Weights of a small transformer language model.
Size: width 192, 6 heads of 32, vocabulary 2878, 9.99M parameters.
Architecture: rotary positions, no biases in attention or MLP.
Training: a variant of SOAP for these matrices, 6489 steps.
Each number is 200 + 30 x the weight over its row's rms, rounded and kept within 0 to 999. Layers, rows and columns count from 0. The size before them is the row's rms in percent of the matrix's.

# k: layer 2 attention key, 192x192, rms 0.0786, rows 28-63, columns 48-95
# q: layer 2 attention query, 192x192, rms 0.0754, rows 29-63, columns 48-95
# v: layer 2 attention value, 192x192, rms 0.0623, rows 0-33, columns 48-95
# o: layer 2 attention output (transposed), 192x192, rms 0.112, rows 0-32, columns 48-95
k28,100,254,197,211,228,200,153,244,208,198,166,220,174,201,227,137,190,224,159,173,253,218,186,182,175,183,135,204,214,246,224,154,200,225,194,195,171,188,194,237,236,229,196,158,235,209,187,175,242
q29,112,208,185,193,176,153,268,198,194,219,169,238,130,126,184,194,201,123,219,224,197,186,155,184,179,181,225,180,192,214,215,225,232,182,234,215,181,205,181,242,205,200,136,165,209,199,206,212,212
k29,095,190,207,148,156,282,176,225,240,173,226,135,161,218,195,211,212,212,235,210,240,217,211,215,183,188,193,244,202,188,185,216,148,145,191,202,195,180,199,175,191,177,229,195,170,160,248,210,156
q30,094,214,212,203,181,212,148,187,271,187,280,238,228,168,229,209,193,176,158,229,206,164,197,217,191,244,200,174,201,197,235,187,222,179,180,193,178,204,247,225,257,194,242,191,197,171,159,194,270
k30,088,198,163,166,204,187,191,219,202,222,201,245,181,241,144,213,201,174,249,206,191,192,201,172,183,198,175,219,228,220,209,212,248,184,221,235,198,175,166,202,155,159,240,169,180,167,209,197,219
q31,094,185,210,234,191,187,242,160,228,228,227,176,162,251,239,229,186,191,219,251,165,135,225,233,220,243,205,149,211,159,180,157,204,215,208,191,155,169,158,173,242,160,202,196,235,192,228,214,223
k31,080,237,202,183,168,195,166,169,183,116,206,218,217,154,247,222,136,215,195,166,206,206,186,148,232,244,231,164,240,177,206,239,264,226,248,188,179,186,231,219,154,196,233,183,170,197,192,208,244
v0,083,216,175,153,176,197,181,187,163,211,258,211,173,258,156,157,283,222,193,238,181,197,195,217,190,203,194,261,167,158,162,145,175,147,187,236,207,199,209,169,153,174,206,182,187,198,231,224,181
o0,093,169,255,222,159,157,296,264,246,179,198,185,203,201,185,239,180,177,163,177,203,150,195,202,200,202,162,172,232,212,210,204,160,232,235,193,169,190,210,191,194,167,207,208,205,198,170,157,191
v1,078,205,225,182,186,236,175,213,166,186,216,198,202,209,177,165,184,188,281,229,174,160,158,198,215,210,188,183,281,202,181,254,261,178,189,235,217,281,155,240,225,180,217,213,235,221,187,213,186
o1,090,160,201,157,215,204,216,206,224,161,256,212,236,199,237,253,220,237,191,210,213,196,227,169,227,202,218,197,164,239,173,173,193,192,198,216,143,166,180,255,208,193,166,201,156,188,195,207,220
v2,093,243,188,239,207,185,240,166,173,194,196,238,161,140,276,217,185,221,232,199,226,277,206,126,209,170,228,230,203,205,280,127,196,238,182,199,189,178,228,158,168,272,198,226,194,192,218,155,182
o2,106,193,231,156,207,219,165,231,142,190,172,172,154,245,220,203,201,197,199,190,158,250,215,192,187,183,234,219,205,209,252,168,196,245,150,170,256,189,222,196,188,151,235,178,218,191,270,234,221
v3,079,178,178,161,230,188,195,160,162,202,216,219,201,163,214,191,282,234,204,168,152,170,154,238,181,181,167,197,215,200,210,211,204,204,190,262,199,192,206,175,179,210,210,175,146,125,245,234,162
o3,090,186,227,178,286,206,251,213,190,192,166,179,251,178,187,209,218,173,189,261,209,201,210,232,184,213,178,165,152,201,236,216,219,235,250,166,229,244,218,170,154,165,235,237,214,273,202,179,214
v4,078,170,187,211,214,122,145,219,196,181,234,208,202,236,240,200,218,207,235,140,214,163,234,219,188,207,226,222,200,176,180,176,182,209,186,185,233,240,192,203,235,194,174,193,215,225,210,189,218
o4,089,203,184,248,219,225,159,227,178,208,176,199,201,251,215,192,144,181,214,229,196,175,155,207,204,195,221,192,207,179,166,190,202,216,196,213,177,146,235,191,187,247,183,231,173,195,187,145,196
v5,083,218,155,255,221,178,264,166,219,206,217,178,199,123,220,210,169,232,190,191,197,229,210,146,267,227,171,237,240,149,205,233,144,209,216,181,124,204,228,199,195,240,201,208,206,202,252,230,203
o5,096,214,233,248,159,163,268,190,187,204,173,237,204,254,192,174,221,197,200,201,206,242,202,219,171,194,208,215,157,231,189,183,187,112,169,224,212,240,218,160,139,190,181,128,185,262,208,220,183
v6,076,201,209,233,165,260,223,210,177,196,209,194,195,201,240,218,193,211,231,163,212,197,248,171,137,152,230,178,207,204,199,181,154,200,192,204,179,216,180,191,151,193,180,198,166,212,201,200,223
o6,091,252,200,198,199,203,236,216,208,183,168,182,153,219,164,235,265,183,176,162,243,192,199,222,206,218,185,251,234,172,238,225,172,207,224,215,207,201,231,109,188,192,224,202,228,154,183,246,230
v7,092,197,189,164,238,179,235,221,246,223,186,171,159,182,140,189,280,226,176,236,193,148,168,197,228,186,161,242,160,208,174,250,166,175,229,189,214,223,262,239,228,188,183,147,145,242,214,210,177
o7,093,188,204,192,230,126,173,212,225,209,198,207,194,222,244,207,205,207,280,225,202,194,173,248,232,197,201,148,188,189,190,230,196,234,219,251,158,193,211,252,239,190,155,178,159,230,178,218,162
v8,075,154,213,215,203,193,141,212,213,183,224,171,213,284,192,217,213,214,179,211,185,207,151,237,200,191,181,186,171,214,217,166,192,215,223,170,219,166,229,196,200,199,259,168,211,178,195,226,184
o8,089,198,208,197,205,193,214,217,203,161,218,194,209,167,166,160,196,190,135,217,202,231,229,200,165,181,180,227,192,207,191,233,227,182,183,221,238,159,223,182,187,232,165,253,241,177,192,223,148
v9,084,172,184,202,178,227,211,207,227,196,250,184,214,213,162,228,225,179,170,228,224,131,133,190,195,209,176,228,165,230,196,239,192,161,205,218,216,203,261,188,182,172,170,183,203,245,166,188,148
o9,091,261,240,268,218,197,176,214,253,213,183,192,207,179,153,202,237,181,172,166,214,200,265,176,251,224,190,162,193,208,200,196,214,187,194,202,180,201,207,228,181,185,215,172,193,199,179,174,236
v10,076,144,159,168,209,158,258,223,199,189,191,151,229,184,222,188,199,221,176,196,230,211,176,168,194,231,203,271,181,148,185,207,212,181,196,175,187,273,203,209,203,205,192,211,210,208,184,219,192
o10,090,137,209,215,169,201,195,200,163,163,216,145,208,193,228,176,177,158,208,190,228,220,204,226,223,164,212,175,186,226,153,192,210,218,175,190,257,154,215,197,183,230,216,123,251,197,235,192,205
v11,087,154,189,242,244,234,226,215,253,174,244,141,141,177,184,177,215,186,189,198,168,207,246,227,189,199,149,231,177,142,206,228,199,213,201,191,242,215,206,165,209,161,180,121,193,218,185,205,221
o11,092,251,172,134,247,203,217,267,192,177,216,215,191,232,215,253,153,204,159,193,224,226,215,239,229,201,213,189,253,203,194,183,198,262,222,196,178,158,222,253,182,210,182,179,223,213,201,179,197
v12,074,190,213,210,161,208,231,189,182,185,221,223,203,196,183,189,160,232,148,189,215,211,162,212,222,177,218,253,186,251,228,194,177,161,210,233,255,197,257,166,198,176,262,207,213,256,175,191,188
o12,085,212,242,203,180,182,169,197,228,178,158,251,218,176,182,237,173,185,189,214,224,165,242,199,204,191,153,202,194,216,144,218,200,196,219,168,217,204,133,187,163,202,158,170,189,182,209,263,196
v13,073,178,195,170,203,208,258,228,194,219,169,148,153,185,198,191,178,231,136,231,207,193,201,212,204,211,176,215,224,194,161,270,206,129,234,183,179,219,232,189,243,176,190,182,192,216,174,241,192
o13,081,241,199,238,143,197,146,157,241,257,260,232,224,223,136,228,184,183,229,175,231,206,178,189,231,170,202,205,167,200,215,141,202,186,256,226,150,187,169,238,193,223,251,150,166,254,155,195,213
v14,083,203,204,250,165,231,254,203,200,160,200,159,223,203,189,189,206,194,254,207,196,218,272,181,179,185,215,224,213,184,212,181,167,224,227,188,180,183,211,181,155,179,199,199,191,115,201,168,182
o14,089,223,187,166,227,201,185,193,164,190,183,179,155,188,217,207,229,176,221,139,178,209,170,191,193,178,213,160,193,170,212,221,240,249,170,190,230,208,230,139,166,223,223,228,210,164,207,196,143
v15,070,207,193,199,200,240,155,237,182,217,174,214,188,227,192,180,183,153,202,211,169,191,192,166,165,195,267,262,232,206,115,172,149,185,213,231,152,163,162,189,160,257,195,218,239,193,203,143,214
o15,084,178,214,213,212,207,192,176,232,175,183,160,200,161,202,186,167,170,185,150,196,211,247,169,177,147,191,217,258,192,179,246,171,288,197,158,220,180,171,214,175,224,161,190,173,195,184,207,226
v16,078,132,234,174,209,264,177,228,222,155,224,191,190,252,203,224,146,223,164,201,171,198,219,158,231,158,190,247,201,194,209,224,202,207,217,193,229,252,220,202,213,149,178,204,193,280,183,192,188
o16,087,160,181,179,210,165,115,264,207,211,179,243,254,163,148,222,186,149,149,185,185,184,205,184,183,218,183,148,174,222,150,201,273,184,145,179,197,181,222,228,198,185,155,197,200,205,194,158,214
v17,072,206,226,234,143,171,230,219,178,159,223,234,183,242,211,220,138,229,170,199,216,179,219,167,193,121,230,239,224,244,210,149,192,218,247,149,238,164,234,159,234,169,199,228,212,153,195,156,208
o17,091,183,204,230,173,180,191,203,207,248,171,188,196,201,155,152,190,171,206,222,215,213,176,225,169,210,238,187,176,205,200,170,227,173,159,212,224,197,210,178,139,212,154,179,228,157,228,214,194
v18,099,160,219,196,233,200,234,221,216,218,224,165,180,225,168,216,225,212,131,191,216,153,232,223,196,232,155,263,180,232,214,221,195,139,166,195,157,174,204,160,194,166,167,214,199,252,189,225,148
o18,099,185,151,240,240,221,198,179,244,175,254,216,250,223,146,229,206,181,208,175,204,173,205,211,212,189,248,164,189,138,187,206,195,215,254,216,168,188,158,220,163,184,240,171,227,228,175,220,215
v19,081,204,206,233,189,205,222,201,245,183,218,215,243,219,251,231,167,169,146,127,208,234,201,185,174,187,180,198,187,180,226,239,197,195,164,221,258,215,203,232,191,200,181,161,184,225,189,183,197
o19,094,243,197,286,183,253,204,216,200,189,240,204,183,213,171,162,178,226,131,249,246,178,193,230,188,209,197,217,220,205,142,179,226,174,232,200,202,168,239,172,212,196,220,195,224,213,208,235,190
v20,080,207,225,202,217,205,285,207,239,226,246,197,179,159,227,218,158,187,226,185,227,282,215,207,199,158,241,217,222,208,176,171,183,194,172,182,202,170,197,185,151,212,213,211,191,216,274,187,152
o20,085,213,180,201,183,239,159,161,141,157,139,223,177,223,224,195,208,226,176,172,174,248,231,162,217,211,216,214,208,169,197,213,202,194,152,182,245,219,183,195,164,179,155,164,236,191,190,211,155
v21,084,144,195,194,206,135,198,148,217,191,243,185,231,247,227,205,254,168,201,164,255,135,225,199,195,237,173,180,192,216,192,202,183,198,191,223,202,224,177,192,205,162,205,178,175,258,167,143,155
o21,092,199,220,247,176,193,138,200,218,163,249,230,221,229,199,197,162,125,204,225,182,162,226,240,283,231,198,207,208,193,161,200,240,212,156,218,200,191,246,187,226,214,200,278,175,172,243,179,214
v22,099,200,179,247,167,246,178,213,179,198,186,247,127,204,231,157,170,180,245,162,178,209,221,193,179,176,290,181,263,233,217,191,241,194,188,222,194,216,201,210,194,213,229,234,225,166,207,177,241
o22,099,217,207,186,200,212,240,197,195,212,204,195,227,181,200,185,216,222,205,137,192,229,212,201,213,155,206,251,203,191,180,151,184,211,180,112,188,222,187,208,164,236,151,248,180,156,225,187,194
v23,096,252,232,188,176,242,179,164,227,214,186,207,214,175,169,214,226,168,220,216,199,220,228,230,206,227,219,194,243,227,195,219,267,248,217,275,225,196,187,190,178,170,197,197,189,128,218,183,170
o23,105,197,185,195,218,227,267,182,222,214,238,216,196,216,187,203,226,278,200,154,218,147,176,211,219,205,166,161,213,178,212,220,188,221,171,206,131,232,146,176,201,197,241,227,176,178,170,163,206
v24,085,199,203,168,215,231,132,227,182,220,138,197,191,231,179,219,226,230,138,244,177,156,210,207,251,201,171,267,196,176,202,193,203,174,259,238,200,229,158,241,200,191,234,174,211,216,229,204,154
o24,095,171,186,155,191,187,240,236,212,177,244,161,217,216,212,226,191,188,181,167,191,191,159,163,229,229,203,182,159,232,265,233,211,230,181,218,163,256,243,243,224,200,219,155,208,207,215,179,214
v25,079,193,214,192,271,193,188,183,183,202,215,162,214,199,217,218,196,175,183,176,212,139,165,175,233,214,187,150,152,191,198,200,179,223,129,212,158,207,187,165,199,208,179,172,213,247,158,238,235
o25,083,227,232,220,235,152,217,192,190,158,183,186,225,177,137,218,199,198,247,270,203,209,208,208,246,226,241,217,197,181,202,221,206,167,189,211,220,169,216,150,218,187,224,207,209,217,274,210,208
v26,073,167,189,170,210,151,145,217,292,203,212,225,211,192,162,208,180,257,204,203,180,137,158,193,217,197,178,192,261,209,180,217,223,188,214,174,207,135,209,214,254,217,158,206,220,266,199,231,178
o26,086,203,163,207,225,209,181,170,197,243,218,247,247,210,202,134,196,234,197,222,193,210,216,180,152,181,233,203,140,119,238,166,205,169,198,215,175,186,179,210,209,169,162,155,167,192,110,203,216
v27,075,219,210,229,219,182,173,194,208,167,200,201,249,311,195,217,141,226,132,190,223,209,169,193,230,194,248,201,178,179,231,162,180,200,223,242,236,174,212,217,210,138,193,215,171,191,181,210,232
o27,088,201,243,187,147,144,218,231,208,250,194,228,214,189,173,174,197,182,222,256,231,211,148,161,219,221,191,163,164,152,215,235,172,239,171,225,217,166,209,160,164,207,170,191,182,237,153,197,237
v28,080,198,175,200,195,226,169,207,214,178,250,182,204,206,140,187,195,192,200,184,164,263,206,199,203,168,222,245,160,113,173,215,173,228,219,167,213,207,208,178,162,191,236,186,170,195,190,220,177
o28,080,237,226,169,225,205,188,252,157,192,123,225,138,168,215,159,220,227,238,204,267,194,193,224,191,186,213,168,157,206,201,198,176,207,218,194,229,167,156,199,196,195,153,220,249,236,177,189,172
v29,075,170,163,171,202,191,203,178,216,249,191,195,176,189,197,303,215,234,259,223,236,218,232,233,199,216,178,192,193,228,182,186,221,190,241,195,195,182,186,144,160,206,236,204,216,190,238,190,176
o29,089,216,171,145,245,235,226,244,199,149,182,246,220,249,209,195,228,173,195,184,237,127,226,206,192,184,163,247,210,147,242,200,208,142,123,192,232,231,236,227,162,154,212,204,211,176,189,207,188
v30,097,214,212,266,205,211,178,189,159,212,208,245,177,177,256,222,179,176,229,190,157,220,157,171,215,184,240,163,205,242,205,222,182,219,183,197,191,177,166,175,156,237,206,218,231,146,200,210,220
o30,103,194,208,210,178,213,275,167,182,185,181,192,205,170,218,207,243,256,205,174,226,232,260,181,142,210,277,245,179,226,175,202,166,243,206,188,217,196,164,174,213,206,167,207,151,167,229,187,174
v31,089,192,199,198,247,192,206,147,231,188,192,175,181,175,161,187,198,186,197,171,150,225,216,131,192,164,177,163,200,149,190,195,213,163,209,183,171,209,181,173,203,201,216,213,246,181,208,228,177
o31,097,156,244,216,235,202,247,238,134,230,173,219,242,180,258,221,210,169,203,200,227,228,182,243,173,203,177,209,174,170,207,186,189,190,158,190,223,183,260,123,158,202,190,199,216,224,223,146,233
q32,087,182,204,194,218,213,223,163,240,192,179,216,240,163,225,162,210,214,170,125,173,230,195,157,168,205,267,210,205,204,163,203,222,196,165,201,237,222,190,186,201,204,166,216,127,249,201,168,218
k32,096,271,206,188,223,200,241,192,235,166,223,209,279,231,217,252,161,210,232,179,157,228,235,188,213,238,239,228,210,210,202,269,187,175,194,169,218,187,193,178,201,169,219,233,169,214,170,167,236
q33,083,186,225,236,200,182,198,209,201,201,173,203,181,237,212,193,208,201,179,193,186,141,143,241,234,230,192,196,238,176,157,178,158,217,138,216,219,165,223,171,184,217,176,187,148,189,238,209,196
k33,093,193,192,184,172,244,196,141,144,211,220,207,210,156,264,212,237,215,198,230,218,188,214,214,242,194,216,208,166,203,175,202,194,263,244,197,210,219,167,265,164,184,207,208,215,195,172,198,190
q34,088,239,158,220,179,193,199,228,222,191,195,191,179,179,190,233,223,188,201,217,255,254,214,183,245,255,190,173,182,209,127,130,207,173,166,141,190,223,228,165,165,168,145,234,197,133,142,163,227
k34,099,203,156,183,173,178,221,170,228,144,193,210,190,263,177,193,146,203,214,197,171,196,238,188,255,245,221,189,242,181,183,228,167,184,196,193,221,194,251,168,233,221,214,216,215,172,174,216,222
q35,074,148,187,190,206,192,196,181,180,208,117,209,241,192,210,175,240,214,197,234,226,201,217,241,228,177,188,198,187,209,240,192,192,243,251,202,152,224,152,232,211,208,224,242,206,177,244,245,162
k35,074,156,202,247,210,200,155,209,211,276,204,200,167,126,217,218,212,192,204,181,219,231,141,233,158,188,215,171,220,171,201,155,197,161,230,200,143,219,212,257,132,211,204,208,223,234,213,145,188
q36,089,215,186,184,231,253,151,181,250,167,183,193,186,225,201,162,180,169,214,175,226,208,221,132,224,212,203,172,164,182,176,237,223,179,160,168,179,165,225,198,237,208,155,172,178,215,202,154,242
k36,087,227,197,172,182,152,200,221,216,175,217,193,191,264,152,187,231,156,217,154,183,208,190,139,228,247,165,224,170,204,184,252,200,179,205,221,263,220,214,155,202,194,239,202,138,179,168,218,194
q37,096,229,231,205,133,83,198,204,170,157,210,125,196,198,242,244,192,233,249,214,251,226,227,163,224,177,174,254,189,199,185,227,208,174,215,180,173,223,200,232,174,219,254,215,194,211,184,166,215
k37,105,231,164,266,198,189,184,201,172,191,236,249,193,220,151,160,146,199,240,199,203,204,208,151,194,252,182,262,249,206,213,207,178,215,201,220,226,200,222,144,172,170,201,201,185,195,220,199,233
q38,103,244,159,213,200,193,233,172,198,230,204,181,195,219,220,177,158,201,230,232,135,217,168,214,224,216,190,209,147,216,224,161,247,205,146,189,239,188,191,194,191,241,146,181,260,198,156,206,192
k38,103,223,245,160,163,195,183,227,208,172,212,207,172,182,169,188,222,205,209,222,144,174,221,191,243,168,136,214,206,204,171,221,219,183,158,188,172,214,192,189,191,186,226,191,218,196,236,234,161
q39,092,210,232,215,167,160,210,205,213,170,188,204,197,202,179,189,242,188,254,213,189,197,164,181,231,230,256,252,211,157,169,196,191,165,165,207,161,204,220,221,158,221,193,205,151,204,144,212,188
k39,087,178,199,225,184,194,195,236,186,179,198,165,207,236,176,180,160,151,216,174,167,218,201,252,166,257,167,190,185,207,207,261,186,183,225,273,117,211,195,186,204,176,141,198,189,200,208,162,216
q40,084,171,175,173,235,208,197,221,230,190,179,222,197,217,244,149,199,203,215,174,193,230,170,176,228,231,110,145,221,220,245,172,173,143,228,238,161,172,178,230,154,189,233,270,210,230,215,226,286
k40,088,222,192,175,214,194,227,207,195,188,231,216,172,211,158,169,165,157,217,219,228,218,167,224,171,213,236,221,208,217,263,256,150,204,217,167,227,187,209,161,222,198,159,225,171,181,160,231,220
q41,100,209,260,233,230,213,166,180,215,138,215,213,209,225,202,197,167,221,237,209,158,198,251,201,245,214,211,206,188,208,206,166,204,196,168,247,136,142,160,217,187,225,182,150,171,213,172,144,173
k41,104,188,184,224,238,189,230,204,220,162,244,205,160,206,186,162,200,246,207,176,219,236,206,178,176,144,167,163,220,229,249,264,210,133,195,185,163,225,171,180,170,190,273,182,138,168,214,198,254
q42,100,198,211,209,191,235,262,213,246,240,273,179,230,204,169,218,217,256,178,194,206,254,251,196,219,237,240,228,157,239,188,213,188,222,216,175,199,237,219,179,227,166,163,177,168,179,146,194,209
k42,093,209,168,166,233,179,218,153,182,196,163,177,193,232,196,226,216,214,235,225,194,158,270,214,233,137,213,208,188,147,197,211,244,191,195,198,204,234,151,189,161,159,189,205,236,171,170,177,161
q43,094,245,186,194,228,188,177,214,262,210,208,224,170,193,210,188,166,143,206,243,159,194,215,153,206,170,238,203,153,186,211,217,207,165,200,122,235,196,214,249,178,193,216,236,170,178,185,220,208
k43,101,212,214,192,197,177,187,236,168,250,174,176,234,188,179,181,249,229,118,264,213,213,184,220,199,170,176,185,164,206,178,149,206,220,157,232,220,222,173,202,218,156,143,139,278,201,236,206,183
q44,100,180,159,202,193,149,229,209,196,197,192,174,198,157,195,250,170,132,258,230,185,190,221,172,215,173,169,206,200,183,216,162,239,270,157,214,180,196,166,229,190,187,217,152,218,203,263,233,175
k44,094,205,148,189,255,159,246,225,204,229,219,160,204,275,218,211,195,254,179,169,199,188,216,184,224,239,180,198,172,175,215,260,195,169,182,249,183,229,229,147,187,152,201,215,155,173,175,133,245
q45,091,221,208,203,216,229,149,168,184,217,197,190,234,194,201,206,163,199,200,231,186,175,213,190,219,171,238,193,212,224,256,222,189,228,267,211,228,241,158,163,263,246,201,230,221,180,229,182,214
k45,090,200,212,207,221,170,140,214,245,245,212,193,208,165,200,191,204,254,160,211,176,225,140,218,211,143,197,163,162,213,138,189,210,232,210,193,221,183,166,264,217,218,274,182,210,238,148,166,168
q46,082,193,270,219,196,157,163,139,207,156,190,206,211,242,198,194,178,168,219,203,183,243,208,184,178,137,188,222,252,225,240,239,138,194,218,198,179,186,161,151,208,198,214,212,208,146,228,212,177
k46,085,188,236,240,212,215,169,221,238,210,170,210,220,236,230,177,252,137,202,212,227,180,122,165,238,198,211,172,182,230,180,209,182,213,216,219,186,195,181,239,219,232,175,192,171,165,169,216,174
q47,083,158,213,208,232,227,209,202,261,205,229,229,226,187,210,186,211,236,176,173,210,189,191,227,174,192,182,205,223,273,184,233,162,154,232,169,223,252,216,163,216,198,194,188,163,209,180,238,203
k47,084,184,191,203,218,224,228,198,174,207,190,211,233,250,206,173,167,172,173,172,234,140,224,209,199,223,266,210,201,228,166,197,199,243,191,194,237,213,200,212,215,199,157,151,258,190,161,227,179
q48,077,194,208,184,201,208,208,162,167,229,191,180,205,212,198,189,168,190,223,241,219,205,168,217,194,184,152,230,145,179,218,198,160,248,220,217,236,216,191,203,230,214,202,181,248,145,222,238,184
k48,080,220,198,233,258,176,151,214,233,227,249,225,214,172,197,193,250,176,177,164,168,204,207,155,181,242,264,209,191,229,194,215,221,199,188,219,207,198,142,241,180,161,212,179,171,212,172,174,168
q49,083,229,177,146,217,144,204,221,213,199,233,208,162,205,160,172,180,222,172,168,184,189,230,198,223,179,221,180,205,220,223,179,206,190,168,189,172,212,221,232,191,181,257,193,158,186,154,156,196
k49,089,213,260,217,168,173,213,196,270,250,158,234,219,187,158,206,226,211,240,217,211,217,270,167,203,234,190,154,239,200,200,197,161,195,232,201,218,195,230,204,237,225,218,255,210,220,218,189,254
q50,085,248,180,158,187,205,176,160,185,212,147,188,197,157,218,188,172,239,200,211,235,148,180,174,206,145,143,211,187,175,185,250,186,192,235,191,173,237,143,211,193,152,182,220,230,160,203,198,215
k50,088,203,170,199,165,213,209,180,166,176,149,163,190,210,167,191,127,218,178,189,157,211,170,216,231,223,193,170,152,222,158,142,180,188,182,194,249,210,217,255,195,221,188,211,230,218,128,199,160
q51,080,202,157,213,203,238,174,163,207,232,176,180,175,229,141,216,201,197,201,166,122,175,157,237,183,179,186,177,162,225,233,207,188,201,188,198,236,168,175,216,232,203,214,167,243,214,236,229,187
k51,087,177,236,218,132,196,135,178,221,204,220,241,227,153,236,224,255,247,166,247,235,217,250,192,179,163,234,210,202,199,186,130,225,235,196,191,168,197,217,267,223,194,202,198,274,220,236,186,170
q52,080,152,186,200,185,155,164,190,199,177,162,193,194,205,226,203,163,216,209,214,214,174,209,171,205,153,179,252,222,160,180,209,162,227,187,195,212,219,180,211,146,229,169,247,169,154,187,182,220
k52,083,173,175,225,133,204,190,183,178,173,191,226,174,177,193,175,210,155,222,195,176,193,171,233,156,237,212,166,239,148,169,198,255,229,197,183,191,206,202,133,223,194,179,176,193,182,191,238,190
q53,080,227,183,226,199,243,270,233,187,178,159,199,173,220,177,172,233,193,175,190,213,223,166,278,172,191,200,185,190,207,261,191,201,213,179,228,184,187,203,221,242,165,215,215,229,176,250,187,214
k53,092,222,177,224,148,185,182,194,155,202,187,214,243,167,262,161,170,203,205,163,231,178,184,189,188,221,254,212,194,226,161,184,178,201,185,169,213,240,187,197,246,219,198,211,172,177,204,222,138
q54,090,208,172,196,217,212,165,211,205,230,199,193,200,204,259,195,140,165,249,232,186,158,176,131,183,168,179,183,209,204,146,231,231,169,144,183,186,199,182,225,208,216,211,216,234,164,269,205,164
k54,090,201,165,201,221,193,217,170,199,240,195,207,180,213,126,206,209,172,197,169,221,203,205,232,205,252,202,154,180,215,192,190,192,200,140,179,129,203,211,216,202,209,203,198,150,234,194,173,279
q55,100,182,269,197,201,242,245,186,217,202,154,179,204,207,139,170,224,183,182,169,242,219,252,174,226,170,185,189,239,152,211,244,192,206,234,185,221,217,219,210,217,158,190,218,190,179,261,233,250
k55,105,184,185,213,211,188,199,130,173,203,199,195,193,158,220,202,200,180,170,231,189,224,144,230,137,173,231,191,204,266,194,140,203,223,235,196,190,155,205,198,189,249,114,225,242,217,193,181,184
q56,094,212,185,138,201,155,212,190,215,144,219,142,214,274,186,222,211,196,199,205,161,187,248,188,244,156,175,207,158,193,161,159,201,186,204,170,190,184,173,230,201,219,147,203,171,243,123,172,221
k56,096,195,222,219,190,162,214,204,197,193,172,252,160,188,147,172,222,230,251,199,158,142,229,153,252,233,187,189,216,164,188,197,168,225,203,234,186,189,204,203,194,184,188,155,161,223,234,200,245
q57,088,195,240,185,233,204,209,200,206,220,211,222,202,234,221,220,191,195,214,168,257,243,227,237,158,194,207,208,197,181,173,249,177,180,188,235,222,188,227,192,196,130,276,229,145,198,179,185,198
k57,086,175,185,239,165,203,191,216,148,213,181,134,212,197,226,176,220,178,154,204,178,174,185,209,225,226,222,213,209,197,200,144,104,192,250,182,195,257,152,209,198,181,158,201,227,210,182,182,163
q58,097,191,285,191,184,221,248,237,247,192,212,148,188,159,147,173,202,239,172,179,241,214,248,238,146,193,242,195,187,212,247,225,205,159,181,208,205,249,173,175,203,195,234,236,217,169,175,190,237
k58,085,215,148,192,213,200,212,157,157,194,221,174,270,228,190,206,184,169,197,210,253,178,201,182,226,167,245,187,185,193,229,154,210,185,225,135,225,178,175,179,229,266,251,212,228,229,195,197,205
q59,095,174,210,250,174,163,139,242,243,178,205,249,134,200,209,215,211,193,177,142,216,204,248,186,172,228,184,155,201,203,198,159,246,202,226,162,183,244,245,232,288,189,183,168,244,212,214,219,197
k59,096,194,180,218,179,178,270,192,204,212,144,215,246,172,196,190,198,182,203,201,217,183,212,236,215,212,237,262,155,230,166,192,179,216,213,205,160,146,204,184,209,203,188,234,229,265,181,253,172
q60,101,188,253,164,189,231,212,146,216,235,215,230,225,213,119,229,194,188,204,160,142,221,193,189,189,160,171,178,213,179,206,224,228,226,207,175,202,246,198,239,182,203,172,150,180,179,167,204,236
k60,090,180,160,178,200,211,232,176,218,216,195,196,132,202,242,190,215,213,178,206,203,177,186,239,205,189,188,207,216,231,215,245,190,230,199,202,185,187,195,187,237,206,170,200,271,222,171,153,149
q61,090,214,195,157,188,189,165,229,209,223,196,203,195,216,225,213,202,189,134,181,152,140,216,217,175,160,175,159,186,254,176,215,204,215,211,276,247,205,201,163,214,211,183,218,238,181,208,194,223
k61,087,205,179,242,181,192,181,184,228,146,167,211,191,210,239,177,171,215,213,150,184,219,190,234,247,205,232,240,223,240,205,196,181,222,205,192,197,198,229,151,253,217,237,215,224,215,191,202,126
q62,098,233,195,239,179,191,185,195,248,200,209,201,201,189,209,196,252,216,153,199,224,218,207,166,220,255,185,226,226,199,190,251,222,159,184,177,254,253,197,215,171,182,213,187,212,211,182,161,269
k62,089,193,217,213,215,194,173,190,182,199,201,160,208,174,203,196,223,182,245,150,238,190,199,121,160,201,159,262,224,182,199,204,193,266,199,188,151,264,164,192,152,180,223,210,192,187,159,230,163
q63,088,212,207,220,237,224,208,179,212,179,189,227,209,174,245,130,192,155,227,206,195,218,181,200,194,214,260,234,214,220,200,218,146,201,203,251,177,182,158,127,182,128,152,141,176,193,215,191,240
k63,088,166,230,174,200,266,156,213,187,201,201,197,143,205,198,212,153,145,197,239,186,151,171,224,257,159,176,165,150,228,171,214,212,165,170,149,219,170,195,255,234,187,220,208,188,190,233,199,161
v32,098,193,197,212,170,208,243,166,160,220,167,155,197,239,257,166,168,157,236,167,178,182,255,216,175,196,230,150,207,188,164,228,221,176,267,173,143,177,183,172,160,208,258,196,217,190,157,215,183
o32,103,224,167,201,248,193,178,178,239,210,241,157,185,151,205,186,241,212,183,214,247,228,185,179,211,204,207,223,174,203,235,162,222,233,239,185,161,211,159,216,181,175,158,194,244,238,212,134,191
v33,085,189,212,216,174,226,217,200,197,172,168,182,197,228,244,183,160,248,224,219,198,163,262,181,185,159,271,146,210,187,182,178,223,228,247,196,154,241,202,223,190,214,214,249,204,238,214,144,199